Weights of a small transformer language model: 18 layers, MLP 1024 GELU.
Each number is 128 + 32 x the weight over its row's rms, rounded and kept within 0 to 255. Layers, rows and columns count from 0. The size above them is the row's rms in percent of the matrix's.

# layer 15 MLP down (transposed), 1024x128, rms 0.119, rows 349-375, columns 0-127
size [101 103 100  91 112  92 100 115  81  99  91  98  90 103  97  83  83 112  93  92 113  92 102  87 107  94  94]
[[130 129 125 139 101  73 128 107 186 140 183  96 123  99  95 123 170 160 129 115 117 131 154  94 112 153 116 159 157 103  96 132 148  53 111 149 112 178 115 154  96 125 181  84 167  90 110 110 169 146 203 141 123 117  68 126  88 157  84 150 138 103 109 153 106 122 109 135 157 134 197 116 167 140 105 134  84  70  90 140  99 190  88 203 161 118 108 189 142 119 133 129  34 172 128 140 152 113 159 161 145 151 143 147  88 110 154 109 122 103 163 147 156 150 119 228  98 132 112  76 135 152 138 118 132 129 139 110]
 [119 169  85 175  85 129 193  94  93 102 165  95  69  47 111 165 125 158 123 178  72 111 133  83 170 135 170 162 142 154 162  92 114 117  73  79 122 107 119  94 109 141 105 112 102 119 132 106 146 116 132  88 144 110 134 106 126 128 172 108 153  85 136 106 180 124 145 110 114 110 122  99 146  63 116 182 149 128   0 115 135 114 119 135 120 132 162  97 142 162 137 112 101 119 129 165  94 119 130 127 171 117 151 143 133 134  84 170 143 103 171 155 161 157 115 123 121  97 156 167 125 162 129 155 152 154 111 119]
 [ 74 127 166 205 131 134 135 158 137 125 128  91 105 161 187 149 120  81 162 172  91 157 108 149 117 125 113 103 145 170 168 124 117 129 155 118 148 186 151 198 106  93  98 155  61  93 113 114 141  38 127 154  87 147  91 146 158 144  58 111  79  79  82  94 168 131 180 138 123 194 113 142 145 135 121 171 118 167  82 165 127 130 124 106 119 121  99 126 157 138 111 143 150 127 136  96 124 140 117 118 147 101 155 138 163 150 133 145 139  89 175  24 134 138 143 101 205 114 124 115 186 123 144 116 160 129 103 131]
 [146  70 140 124  94 131 126 106 128 169  88 144 162 105  92 116 135 158 121 158 140 173 139 133 110 164 115 135 129 144 105 151 107 126 117 170 173 210 132 125 116 168 168  57 136 146 102  99 124  84 187  85 171 109  54 135 127 144  72  81 102 184 105 134 130 110 113  77 150 170  90 115 167 145 137 113 133  84  47 181 117 171 103  94 179 124 116  96 130 166 125 157 129 126 147 170 106 165 160 105 181 121  87 206 128 140 110 111 116 122 132  89  94 141 143 144 121 114  97 162 157  83 121 191 162 175 170 121]
 [123 106  44  92 138 131 147  96 107  95 137  92 111  98 118  76  90 133 162 108 107 131 130 159 123 167 115 117 122 133 130 199 186 125 167 126 172 129 111 174 110 138 136 145 115 165 180 181 121 178 137 134  83 167 144 168 166 116  73 163 105 128 138 134 129  87 139 148 126  86  64 143  89 107  99 131 121 117 161 125 181 127 115  86 134  55 107 154 108  94 160 134 110  97  72 181  91 187 105  97 134  97 175 122 165 102 151 162 162 160 106 100 115 143 109 125 163  74  84  58 137  98 147 197 153  91 113 153]
 [ 95 130 121 156 106 124 162 100 190  83 137  78 148 133 137 146 155 108 129 125 169 151 179 150 107 116 143  99 169 134 141 103  67 168  83  95 139  73 169 163 107 162 106 167 137 143 143 148 117  73 149  56 149 199 141  94 141 149 133  80 123  81 110 117 188 124 134 172 118 133 171 171 146 176 130 133 151 194 121 112 121 150 172 110 153 117 106 115 146 158 140 118  73 153 148 151 162 144 104 109 165 154 151  87 174  89  77 143 142 138 117 120 142 130 153  96  71 151 180 121 107 139  78 199 134  80 127  45]
 [ 62 120  82 142 167 121 122  99 133 128  41 205 119  77 117 133 133 131 155 111  74 178  86 121 136 175 133 127 100 132 198 175 128 141 134 123 129 109  86 133 147  91 108 161 139  84 130 181 164 179 173  88 130 163 100 170 136 131 142 153 228  83 115 177 120 124 104 110 154 129  79 113  95 139 156 151 140 151 169 111  84  89 134 111 167 118 119  93 148 131 188 111  90 104  88 135 102  61 130 119 110  69  88 146 115 150  96 140 122 121 113  96 118 119 136 148  92  75  81 143 137 169 134  98 113 117 156 144]
 [126  93 176  99 123 167 194 104 142 140  68 159 137 167 123 105 111 155 111 102 165  86 114 152 154  99 150  96  92 137  66 172 167 150  51 115 121 188  99 170  96 117  82 106 118  83 176 148 155 119 126 140 117 158 124 148 117 139 122 173 129  69 149 200 119 133  92 124 118 177 128 150 149 125 136 129 146 188  91  80 172 152 158 145 155 128 121 133 142 109 153 128  71 185  88 111 139  91 158 105 125 159 122 128 165 121 129 150 145 168 125 157 140  49 172 162 159 148 118 172 125 132  88  60 149  61 113 159]
 [106 140 134 201 110 128 140 143 117 101  69 164 165 134 165 161  92  97  63 167 114 151  99 137 106 151 102 112 148  91 138 118 168 106 101 124 173  84 110 151  80  95  82 139 127  99 112 174 150 179 203  63 132 161 100  60  82 162 142 152 193 111  78 144 153 131  90 108 151 106 168 174 100  94 115 135  51 171 164 103 138 146 109 121 110 179  85 104 136 181 173  94 126 156 145 133 110 111 115 155 129  90 114 111  85 149 134 112 167 101 127 130  80 141  88  99 157 117 120 106 168 145 161  96 136  94 137 165]
 [143  85 215 127 100  75 170  86 140 107 155  84 136 146 158 138 219 137 137 128 122 131 137 166 125 144  99 117 149 123 135 162 143  63  92 118 182 136  93 158 165 170 141  96 149 159 173 118 155 166 110  99  67  76 173 153 117 170  96  82 133 132 103 132  90 122 102 143  77  53 133 142 166 166 161 146  94 163 154 134 155 114 181 101 140  96 121 170 124 131 121 148 131 119 116 143 136 106  70  44 139 143 134 184 145 128  81 109 128 117 130 156 138  83 119 109 132  71 126  96 136 135  98 119 108 172 164 186]
 [141 134 130 136 159 159  81 120 177 123 122 133 142 148 204 106 129 150 145 167 110 132 137  95 109 147 106 139 102 140 105  92  97 111 115  88 145 158  98 142 140 128 130 172 149  84 146 125 117 147 187 120  99 132 135  97 200 133 142 147 140 103 103 125 143 122 158 124 103 113 118 152 158 127 106 101 186 158 159 126 155 164 129  72 142 167 192 180  61 167 108 108  81 159 177 142 144 109 130 121  84  72 212 116 130 109  72  88  27 113 169 111  79 184 155  63 108 141 137 190 162 131 108 107 112 164 109 152]
 [ 18 160 179 134 108 147 155 117 142 168 101 178 173 169 108 111  91 161 117 138 146 144  82 127 163 164 118 116 128 138 109 139 154 101 101 113 117 127 151 149 156 162 139  69 175  82 127 127 105 146 112 116 128 115  93 146  88  98  88 126 121  63 159  91 147 128 134 108 122 103 101 172  97 135 131  90 137  74  98 114 138 111  53 133 102 107 109 132 136  72 120 135 111 182 201 121 137 106  81 140 203 132 107 177 165 101 145  96 140  65 140 179 138 153  70 110 118 128 174  64 186 133 109 139  89 119 113 117]
 [ 89 141 155 131 154 110 100 118 117 139  51 136 138 142 118 134 115 140 124 169 142 118 135 123 106 110 152 172  69 148 138 121 145 103 147 185  80 106  70 154 160 161 181  99 128 122 176 129  99 156 161  86  44 102 124 147  80 130 137 151 123 152 126 132 127 103 102 142 154 165  74 132 123 119  82 171 137 100 171 139 127 142 195 153 171 178  89 116 134 160  80 145 136  94 134 176 113 174 159 155 116 154 101 155 138 138 125 138 158  91 117 180 138 179  36  64  88 210  83 123 145 190 121 146 114 108 104 125]
 [138 119 131  59 117 142 131 151 152 107 136 160 107 147 122  84 152 114  95 163 127  92 133 142 189 178 130  59 119 125 104 178 126  95 122 109 107 113  97 132 150  86 104 142 108 173  81 181 112 122 118 135 123 103  95 134 150 129  96 181 123 145 126 136 145 124 178 108 173  84  99  90 107 103  98 118  97 111  37  94 126 156 136 116  27 139 146 124  35 113 118 124 143 124 140  80 153 159 120 160 143  64  94  80  70 134 127 129 106 111 116 137 133  62 120  74 162 141 129 150  93 192 168 146 133  73  95 137]
 [ 56 125 102 170  91 118 215  73 140  81 134 189 157 161 127 138  94 166  97 152 108 150 103 131  58 131 175 176 151 130 100 149 144 142 136 123 130  95  75  92  82 136  76  86 131  66 125 125 199  98 154 133 150 163 103 129 119 103 131 137 162 164 128 162 128 131  91 133 130 112 121 128  74 182 114 133 164 137 127 178 105  71 168 137 181  98 148 110 118 143 113  81 123 123 156 160 130 166 108 151  89 126 102 125 134 133 135 122 128 101 106  95  55  60 114 108 149 120 153 141 109  61 165 170 187 149 136 134]
 [147 121 155 120 144 133 167  71 145 127 182 132 120 135 146 117 132 130 145 146 109 178 144 220 114 118 107 120 140 142  81 126 117  92 202 126 107 104 217 122 119 130 154  99 128 161  62 168 133 129 193 147 129 154 183 173 127 199 147 112  97 132 136  76 110 168  64 103 121 124 107 141 101 188 189 109 110 104 178 131 114 132 167 140 141  90 160  83 120  90 106  96 168 118 150 142 137 134 108 131  79 190 203  97  97 136 108 153 138 131  95  97 152 126 131 143 144 161 126  95 162 155 127 115  90 107  69  80]
 [118 100 104  98 154 198 149 199 113  59 202 175 142 123  62 138 181 176 179 148 164 154 114 111 173 117 134  98 118 120 101 169 126 160 147 144 128 122 142 143 130 122 146 107 166  93 130 145  94 116  94  99 129 101 179 126  95 158 123 156 149 150  75  68 102 121 159 120 127  95 122  79 184 172 150  97 185 180 162 148 129 172  79 130 141  90 159 144 156 141 117 131 166 109 113 127 125 109 142 105 161  92 158 107 135 140 115 118  82 140  97  81 121 121 107 198  57  79 100 120 190  97 130  89 149 141 149 130]
 [169 167  78 113 188 117 103  90 145 116 158 155  99 108 195 166 110 126 136  59  95 124 137 133  77 151  80 177 103  36 125 129  92 123 138 110 159 120 179 103 101 142 167 105 115 115 105  73  98  93 157 169  71  86  68  82 135 191 102  88  90 130 136 145 120 136 162 124 148 154 118  81 141 105 171 143 121 125 168 112  74 141 154 108  89 105 143 110 107 138 145 116 141 136 104 134 144 125 152 122  72 150 191 182 156 107 113 111 128  79 130  86 122 154 160 136  97 101 143 166 107 191 129 171 113 111 107 183]
 [122 122 160  92 165  53 143  44 112 133 158 127  66 125 175 151 100 148 132 120 122 193 117 164 183 139  99 179 148  68 126 104 175  91  87 139 139 159 133 129 177 119 117  87 136 129 111 161 120  97 153 149 121 120 111 152 137 195 159 139 135 139 102 119  88  84  69 128 133 165  95 151 121  63  79  75 101 127 147  58 173 150 113  96 127 135  65 127  70  98 111 188 166 134  94 128 152 153 137 130 126 130  79 134 139 142 168 111 171 157 166 146 135 187  84  99 139 150 143 106  96 136 135  83 106 145 104 138]
 [168 141  75 180 112 135 136 130 148 148 152 163 135  85 110 153 104 122  94 112  44 108 145 149 136 167  76 147 102 140 110 130 117 159  91 159  43 184 164  94  88 141 110 138  91 173 142 128 143  97 131 125 180 169  78 110 187 111  91 144 128  77 149 156 117 146 126 165 126 158 149 133 126 171 172 141  94 141 146 156 127 114 128 141  97  83  75 147 119  57 153 110 126 163 105 112 153 103 122 102 168  93 154 112 198 196 144 160 137  60 172  74  87  91 134 140  98 131 151 137 119 133 172 105 183 143 115 100]
 [126  94 155 117 158 169 177  84 114 109  93 136  77  82  95 176 160  83 139  84 122 153 160 182  98 139 134 142 150 143 135 125 132 148 163 113 142 111 118 153 139  89  98 208  92 139 121 110 144 109  78  85 157 120 159 140 101 118 101 118 140 143 128 122 139  53 152 201 171  96 155 157  87  84 206 113 133 100 202 145 148 163  84 111 175 103 116 124 128 153 172 100 109 102 129 171  74  98 122 149 166  74  67 127  93 135 167 126 130 169 208 157 122 152  91 119 122 137  96  92 134 145 109 152 167 116 149 113]
 [136 108 126 103 155 148 133 111  85 100  67 120 121 121 117 172  74 177 121 160 137 126 176 135 174 122 121 213  90 148 116  94 101 119 116 122  97 178 121 103 138 112 118 100 153 145 158 119 152 163 138 135  97  96 123  99 113 202 127 114 158 125 105 157 154 184 173 166 131 167 122 137 151 140 112 168 104  58  76 130 130  75 137 114 225 144 100  96 149  61 152 141 102 163  96 134 106 161 169 195 134 132 114 114 112 149 173 144  84  90 121 158 178 140 124 131 137 208 124  78  80 136 127  83 128 145  86 104]
 [ 84 159 115 123 181 134 161  71  79 157 155 130 127 137 106  92  92 144 148  90 173  94 118  80 178 125 118 183 150 140 125 139 127 182 122 123  57  89 103  45 175 138  81  92  61 105 141 126 160 134 138 132 135 126 111 125 192  85 128 159  78 152 157 117 149 114 110 165  62  86 120 143 106 156 108 130 128 110 107 218 147 140 182 117 100 130 143 148 164  97 104  91 147 120  96 171 190 182  96 113 124 147 176  86 167  78  90 131 150 151 104 155 101 122 133 145 123 116 132 160 133 139 185 130 102 137 113 112]
 [111 144 105 122 102 102 152 187 152  95 169 131  80 117 135 117 156 133  94 101 148 152 119 199 113 101 159 154 126 150 150  82 172 172  98 158 137 112 135 100  88 134 126 103 183 111 119 148 137 120  80 137 135 118 132 150 144 158  77  93  70 111 111 105 117 144 114 131  84 205 111 157  77 132 148 165 119 121 100  91 110 145 122 137 109 147 141  77 171 169 144 172 118 128  69 126  88 197  84 150 111 160  74  67  99 153  93 139 155  83 161  96 144 177  74  45 140 129 141 196 177 162 106 104 167 139 107 142]
 [132 125 102 130 140 110 133 121 152  79 184 145 160 110  74 119 158 123 191 131 106 176 166 156 165 111 140 108 161 134  76 185 132 124 110 176  91  73  80 129 111 131 135 141 123 190 154  81 120 114  80 147  89  90  92 101 137  89 113 106 111 113 170 114 145 126 165 123 115 125 129  51  76 137 115 116 109 178  62 137  79 115 127 112 125 128  87 147  96  61 118 104  84  97 104 103  79 152 144 134  95 155 215 124 123 102 128 100 134  94 112  98 155  91 151 126 198 105 127 218 125 143  71 120 145 154 114 132]
 [ 99 137 125 125  55 144 181 149 113 109 132 204  83 149 151 113  87 100 145 132  93  86 174 154  85  97 158 138 154 149 175 113 113 139 116 134 183  90 161 182  62 100  96  89 120  87 101  93 153 142  96 170 244 107 121 110 140 156 157 154 148 133 160 147 110 119  53 115 101 156 102 109  95 179 131 101 118 125 132 138 142 112 146 167  84 133 155 129 118 203 151 132 144 144 123 123 139 130 123  90 163 171  99 110 163  96 144 136 156 116 123 138 106 130  35 140  65 151 100 101 118 115 155 150 116 133 140  84]
 [114 128 129  80 104 128 176  74  96 137 154 117 144 147 154 119 212 137 186  56 153 138 129  52 103 117 160 130 151 115 110 119 110 109 115  87 165 126 130 104 121 135  93 154 137 103 156 110 106 108 146 133 110 176  84 179 145 142  92 114 145 117  62  97 175 110 188  86 143 157 173 123 101 145 102 121 122 182  63 125 149 156 111 132  46 124 143 149 196 173 120  35  98 138  81 118 110  98 135 118 111 153 113 107 101 115 127 134 149 103 134 155 136  99 135  96 176 187 141 125 113 141 147 178 133 140 171  68]]
# layer 15 MLP up, 1024x128, rms 0.353, rows 350-376, columns 0-127
size [113  98  81 120  88  97 111  79  97  99 103  92 110 103  81  86 114  90  93 102  91 107  89 107  88  92  99]
[[183 144  80 193 146 135 138 198 125 147 164  99 157 124  80 133 159 127 153  68 182 128 157 131 127 119  99 154 129  68 125 148 148 106 110 128 137 175 104 144 118 110 122 100 161 138 107  71 160 133  85  68 128 118 118 123 160 144  95 110  88 155 172 163 113 109 120 138 105 157 151 154  70 112  99 117  88 146 105 203 140 113 116  55  82  76 138 133 164 136  77 109 132 106 206 152 121 120  81 118 180 104 121 129 118 134 110 119  72  80 142  85 119 104 161 138 111 111 160 171 106 149 114 111 159  53 186 170]
 [151 123 110 135 111 160 108 127 114  98 128 117 125 171 126 146 110 142 164 170 116 139  93 113 137 125 135 127 129 138  87 126  91 121 169 121 164 133 201 206 112 100 132 133  81 112 103 132 115 121 111 128 149 118 128 113 149 128 144 142  92  86 113  98 129 210 135  85 154 131 180 147 148  89 168 177 153 153  97 123 147 174 120 160 173 118  51 111 159 177  52  49 195 152 119  91 121 162 164 135  93 113 140  84 161 142 128 196 144 146 112 107 143 153 178 112 139 104 198 179 179  59 171  78 117 139 116 133]
 [ 62 141  84 180 109  92 106 169 100 141 104 165 110 171  61 173 136  66 168 190 154  87 103 165 113 158 130 130 144 149 132 117  73 143 193 121 155 157 151 117 142 123 107  56 134 143  67 124 139 137 104 100 136 157 145  94 142  92 183 112 143 116 131 123 122 142 112  91 167 152 133 133 168  95 145 103 130 162 111 129 161  94 111 168 200  94 129 164 156 120 182 134 154 107 180  69 134 177 152  89 128 135 113 133 114 121 193 103 130 158 196  97  96 182 135 128 126 127  77 174  78 130 106 143 134 136  89 142]
 [110 150  91 113 123 152 113  60 118 103 102 130  92 143  94 149 116 131 171 132 152  90 105 123 109 130 161 151 108  94 145 244 176  96 151 156 143 144  80 157 194  75 106 117 113 138 161 189 126 153  90 110 105 127 131  76 142 136  93 191 158 174 119 191 109 113 123 102 138 130 145 109 149 141  92 130 120 160 144 147 178 132 170  69 173 106 131 136 150 145 176  81 142 144  58 103 113 144 114 116 117 104 169 173 148 122 116 167 148 137  93 100 130 118 102 140 197  94 102 141 127  91 106  90 176 142 181 191]
 [129 138 190 155 153 152 136 130 116 164 106 124 132  90 191 181 164 150 191 116 110 160 153 193 114  87 113 151 107 109 131 125 170 119 154 128 139 185  88  99 103 103 175  99 174 151 173 146  91 125 131 131 151 120 151 136 172 139 118 154 115 146 104 112  85  80  95  82 157  84 102 165 146  99 140 138 204 131 146 107 148 140 124 180 176  99 208 136 150 186 176 144 124 118 151 147 139 103 180 110 171 143 127  64  89  80 127 111 136  72  97  84  88 161 149 169 103 104 136 123 171 184 128 132 157 159 133 163]
 [120 138 140 103  88 127 123 126 154 144 104 112 130 139  85 172  93 173 169 181 145 167 175 151  56 197  84 137  86 112 164 177 123 115 170 121 115 119 125 131 121  97 132 124 116 132  85 140 190 133  74 124  91 152  84 147 151 153 153 118 165  90 109 115 131 102 128  89 115  78  45 135 148 142  98 153  72  71  50 130 149 102  83 165  88 141 124 111 177 138 147 122 155 113 103 102 111 111 110 111 135  98 139 153 155  95 120 178  80  96  96 170 173 103 113 106 171  94 167 185  85 182  89 133 105 110  95 146]
 [107  98 137  84 111  63 192 141  53  92 102 164 126  95 151 100  94 134  88 143 153 100 107 134 151 127 134 107  94 110  78 119 123  97  91 152 157  90 122 166 166  82 143 120 163 150 106 112  84 146 142 122  92  72 170 128 108 163 105 119  84 144 137 155 123 116 174 147 107 120 117 174 102 203 144 150 112 184 124 113  97 139 161 120 153 139 124  83 150 169 178 164 139 139 129 115 119  45 194 108 156  75 127 130  78 147  44  45 172 163 133 127  74 138 152 121 141 128 138 103 133 147  99  83 137 114 130 131]
 [155 137 134  93 170 135 159  93 109 141 134  50 111 105 122 139 136  89 158 149 175  79 118 105 163 113  80 136 134 203 106 134 159  74  87  83 109 164 107 120 126 143 168 124  74 131 178 151 150 131 109 184  92 129 143  97 135 109  83 100 109  95 141 104  82 175 178  83  86 159 125  74 171  81 198 150 171 158 144 142 163 141 104 158  92 121 110 127  96 103 100 161 146 107 136 117 124 170 132 170 188  71  89 109 130 112 192 111 132 121  79 183 179 162 107 153 118 112 114 145 193 135 101 122 141 131 139 114]
 [131 100 120 154  78 133 143 117 146 159  62 165 201 210 167 190 122  92 139 108 120 141 103 144 133 116 103 177  97 107 125 136 166 163 110 165  58 131 115  82 155 133 134 171  92 128 142 109 145 121 160  93 131 160 134 160 136 138 134 168 113 132 101 101 131  77 208 226 131 147 100 154  99 127 147 123 192 122 169 153 111 144  98  85 147 140 188 156 162 119 113  79 177 117  91 154 117 176 148 141  92 156 100 118 137  63 106 162 113  98  81 183 129 102 162 118 130 162 131 147  97  79 131 149 126 134 118 126]
 [126 125 170  83 147 112 155 138 122 128 132 111 155 107 145 178  94 147 116 181 165 165 116 144 155 168 122 144 138  89 169 170 139 117  77 175 156 169 156 140  73 128 138 112 124 123 168 103  79 128 112 159 217 108 132 113 171 111 119  81  96 168 140 109 127  72 116 115 176 123 101  95 130 115 137 162  78  89 129 139 107 143 111 169 149 140 162 117 120 105 162 130  97 158 208  74  92 104 138  49  97 137  64  64 153 142 146 172 135  50 145 146 172 126 166 179  75 138 121 136 144  82 153 143 146 117  90 144]
 [151 140 105 147 130 139  79  79 150 105 116 162  67 147  13  94 100 156 142 178 132 113 150 117 125 121 201 123 116 157 144 186 116 165 163 175 133 167 165 143 123 134 128 106 107 153 107 150 108 173  93 151 122 105 174 165 120 127  89 157 177 107  83 130 103 138 122 131  88 146 122 115 148 161 127 150 128 169 155 125 166 162 165 185 110  67 169 134 140 120 114 159 130 111 159  89 105 143 136 188 138 109 105 145 125  61 172 114 108 161 100 117 118 147  81 122 149  32 159 137 120 144  85 165 204 124 147 116]
 [121 131 116 164 210 140 124 119 135 110 144 129  89 139 113 195 127 101 106 157 163  79 138 154  96 143 121  84 111 130  52 155 171 164 123 105 137 140 125 113 130 150 157 102 155  93 119 130 123 113  43 131 116 190  95 114 124 105 215 117 171 162 125 146 159 167 104 137 106 171  86 184  86 125  93 163 142 143 153 151 179  84  85 180  72 117 110 115 160 154 161 186  66  98 161 153 111 141 113 170 171 122 110 155 104 173 134 153 131 123  99 125 133 166 111  89 111 120 148  52 139 138  84 140 132 111  89  95]
 [ 97 137 110 140  80 149  73 131 131  96  66 121 134 144  89 119  99 127 152 128 124 151 140 111 121 139 113 218 145 187 138 128 107  77 150  91 152 169 113 148 133 150 158 102 140  57  92 113 125 131  58 126 120 135 161  61 137 151 115  96 171  78  90 150 105 145 151  95 104 159  90 129 144 100 115 124 103 137 104 128 133 146 157 119 128 127  13  70  81  99 146 168 152 102  86  68 126 120 124 111  95 117 156 151  76 137 129 126 110 106 119  65 104 136 141 102  97  53 123 177 148 151  88  75 100 123 170 152]
 [114 124 156  65 109 160 152 208  94 163 143 121  88 129 109 188 118  90  87 108 144 103 109 100 114  99  91 129 156 110  38  37 127 109 125 180  97 120  45 154 140 119 166  79 132 111 177 119 129 123  96 135 117 126 134 155 110 127 180 122  70 124 152 150 163 131 105 107 173 101 123 131 182 115 139 175 140 132 115 133 128 117  69 117 196 160 121 179 138 112  81 142 122 145 221 112 150 138 101 113 117  85 181 147 113 130 156 122 124 159 118 126 102 174 151 165 157 136 136 109 116 159 155 161 104 119 154  83]
 [112 123 101 157 152 150 105 123 195  84 164 120 153  85 119 120  87  92 171 154 120 133 101 158 152 110 166  93 158 178 107 108 165 121 143 172 152 100 119 198  93 140 100  99 120 159 204 141 135 123 117 160 107 136 113 101 112  69 124 129 113 106 165 201  81 100  77 144 124 105  89 149  83 157  87 137 151 123 165 177 118  99 192 161 130 170 160  79 126 108  93 187 102 117 111 144 133 148 120 151 119 149 127  99 120 127 108 170 147 116 103 142  47 161 140 103  97  44 139 100 162 102 115 142 152 117 152 212]
 [101 129 121  46 157 156 108 146 134  88 127 108 119 135 182 112 119  98 175 102 158 124 177 112 137 168 106 151  80 111  71 134 127 158 128 145 140  91 130 156 165  87 148 125 143 122 117 135 140 116 114 167 106  88 165 152 137  99 163 117 188 149 199 160 163 118 145  91  92 112 137 136 125 120 144 169 122 101 138 147 154 121 122 162  48 191  77  58 136 133 116 115 149 180 159  98 143 159 142  78 199 174 110 115  64 146 117 181 139 100 121  71 154  96 124 187  78 114 141 100 150 129 128 155  85 152  70 174]
 [ 88 121 134 115  94 108 116 150 149 120 117 140 107 104  95 127  71 147 149 169 130 152 155 106 107 160  36 145  90 168  61 123 173 119  93 143 131 105  67 140 163 102 119 118 134 147 133 123  95 152 136 161  94 127  85  75 129 179  96 129 126  57 157  78 100  97 131 119 113 137 173 169 196 129 115 118 163 137 129 122 111  80 127 108 125 128  95 161 119 161 178 223 119  89 127 132 144 104 125 146 153 140 124 137  86 138 134 161 131 127  84  33  85 160 162 182 134 123 154 164  89 147 149  78  81 185 141 148]
 [105 151 175 121 159 153  96 129 135 139 145 127 113 113 108 171 124 134 174 143 139 104 143 130 155 191 123 150 143 155 111 118 149 167  96 197  47 108 104 124 114 104 107 116  56 125 177  87  92 130  93 130 125 151 118 110 125 185 130 188  57 177 116 126 125 121 119 114 122 110  89 215 136 115 117 120 139 136 143 221 146 106 127 160 107 162 109 133 165 137 122 121  93 129 142  61 127 107 152 167  81 150  86  88 151 138 148 140 204 106 121 154  77 150 162 118 128 183 191 111 162 195 138 181 136 147 116 109]
 [129 117 120  93 100 145 148 145 108 139  84  91 157 149 137 176 129  91  79  76 123  73 135 140 140  57 128 141 114 125  65 104 148 125 150 113 120  99 135  88 119 101 154 163 111 224 188 145 182 101 116 120 109  87 135  85 103 167 113  94 160 139  80 187 124 139 158 160 165 234 171  84  60 128 126 133 167 123 157 108 105 127 189 190 136 159 136 155  74 113 148 151 115 127 118 139 154 121 126 104 102 164 122 142 124 148  96 125 171 113 126  91 153 148 163 107 125 140 115 168 113 149  86 124  92  62 160 111]
 [221 101  67 116 136 141 109 129 148  95 122 132 142 141 131 118 163 114 165 137 146 132 137 151 160  77 151  86 130  70 104 114 153 153 145 173 101 158 160 125  76 117  88 126  79 118  64  81 165 151 129 130 171 128 119 108 137 150  96 110 160 168 209 130 161 118 119 179 179 110 148 156  69  91 151 124 140 161 132 147 129 135 118 107 163 136 128 122 110 110 136 158 151 156 139 215 149 124 124 126 217 111 172  86 110  93 126 121 165 143 125 104 136 154 125  67 149 102 188 119  53 150 148  90 129 182 138  74]
 [ 96 184 148 143 190 136 114 193 131 123  85 178 173 146 155 143 103 125  99 123  93 139 145 146  86 175 113 149 128 175  84 122 162 132 206 108 129  54 123 142 131 124  70 121  91 139  97 137 185  98 144  94 139 135 151 161 155 145 128 151 146 156 131 135  77 121 142 147 135 113 129 158 157 158 131 128 153 154  79 112 110 135  99 129 176 163 218 177 108 132 106 111  62 140 132 146 133 110 118 101  78 123 136 137  96 181 137 169 114   8 125 137 104  98  87 118  81 166 135 114 139  71 108 122 111  93 103 123]
 [117 142 168  61 168  90 153 181 121 103  67 140  85 133 141 209 121 106 145 127 110 171  97 124 157 112 105 123 104 188 132 139 132 166 101  74 154  75 115 175  57 167 136  99 101 127 152 169 140 176  74 157  80 135 125 128 122 135 165 172 140 140 135 127 107 141 144 169 179 129 156 132 106 151 140 109  73 123 154 137  73 106  73 160 110  95 138 160 114 138  69 148 151 184 160 108 139  98  89 172 136 151  92 147 143 129 110 145  98 117  87 131 100 161 124 124 124 162  39 140 198 114 130 157 157  97 141 165]
 [135 142 159 139 100 103 117 118 115 185 102 167 108 157 118 176 174 128 139 136  86  87 108 148 154 190  55  86 143 116  74 156 115 147 135 109 143 113 102 129 157  98 170 148 148 113 166  57 160 109 104 142 129 157 134 125 151 100 184 134 128  99 196 173 133  76  89  96 173  88  98  80 112 137 118  84 150 113 117 162 123 166  85 142 118  97 138 145 126 176 112 143 176  93 129 100 165 126  79 135 103 189 165 122 173 117 132 109 152 140 129 136  91  59 140 104  92 169 171 179 132 203 150 100  95 195 112 116]
 [137 124 144 136 141  90  77 115 136 130 191 144  99 115 197 149 133 124 150 129 105 109 136  91 193  91 168 113 150 190  99  92 170 162 136 102  95  91 136  86  94 192  84 163 169  92 152 102 143 159 131  87 161 116 134 110 134 150  74 111 108  85 160 162 135  84 142 126 174 225 128 190 124 144  94  92 135 137 168 159 129  74 144 141 126 164 172 109 150 126 178 132 107  90 155 109 127 163 103 177 134  83  99  99 137 115  81 141  83 154  96  99  66  96 150 159 177 117 132 144 128  83 120 113 109 137  77 117]
 [102 108 122  88 160 131  74 128  64 154 130  81 136 140 140 114 130 134  96 117 169 136 125 139 124 155  73 103 181 107 148 101 127 173 101 115  62 145  83  96  92  85 139 100 145 155 123 127 133 106  71 127  91 152 153 156 197 115  85 133 161 153 214 152 142 142 104 124 166 141 199 104 127  80 132 119 131  87 123 161  79 129 154 122 111  68 140  97 136 153 135 135 164 116 116 109 119 139 132  83  70 153 169 136  98  97 112  71 112 149 123  60  72  98 151 114 168  94 213 154 121 146 130 161 200 126 125 101]
 [134 126 142  87 138  64  88 132 178 138 140  68 196 134 122 179 122 124 130  81 172 166 110  96  83 162 206 141 135 178 113 136 170 134 130 110 153 154 115 137 166 144 124 126 105  64 115 132 142 125 197 167 149 159 136 148 136  88 115 137 150  88 124 115 123 128 128  80 145  84 133 151 130 107 133 150  72 166 164  71 183 144 174 142  95 145  86 108 127 119  80 121 141 150 137 112 143 118 194  99  82 113 190 154 102 170  58  95 159 121 127 196  91 141 165  81 148 112 164 179 136 130 116  87 152 164 132 119]
 [128 127 112 121 122 110 100 153  62 160 135 140 170 199 182 195 118 181 169 155 144 111  67 153 147 178  87 111 100 120 126  81 123 102 129 117  95 172 126 127 159 159 161 108  99 144 135 124 117  92 163 181 159 108 118  53 133 128 144 100 132 139 192 171 127 122 131 120 139 161 150 124 112 134 102 115 149  93 181 164 109 153 145 221 116 133 160  95 154 154 155 102 149 116 119 141 133 172  90 131 183 115 116 130  73 138 143 118 143 119 101 159 202  70 132 133  50 126 143 135  99 145 179 204 137 131 139 165]]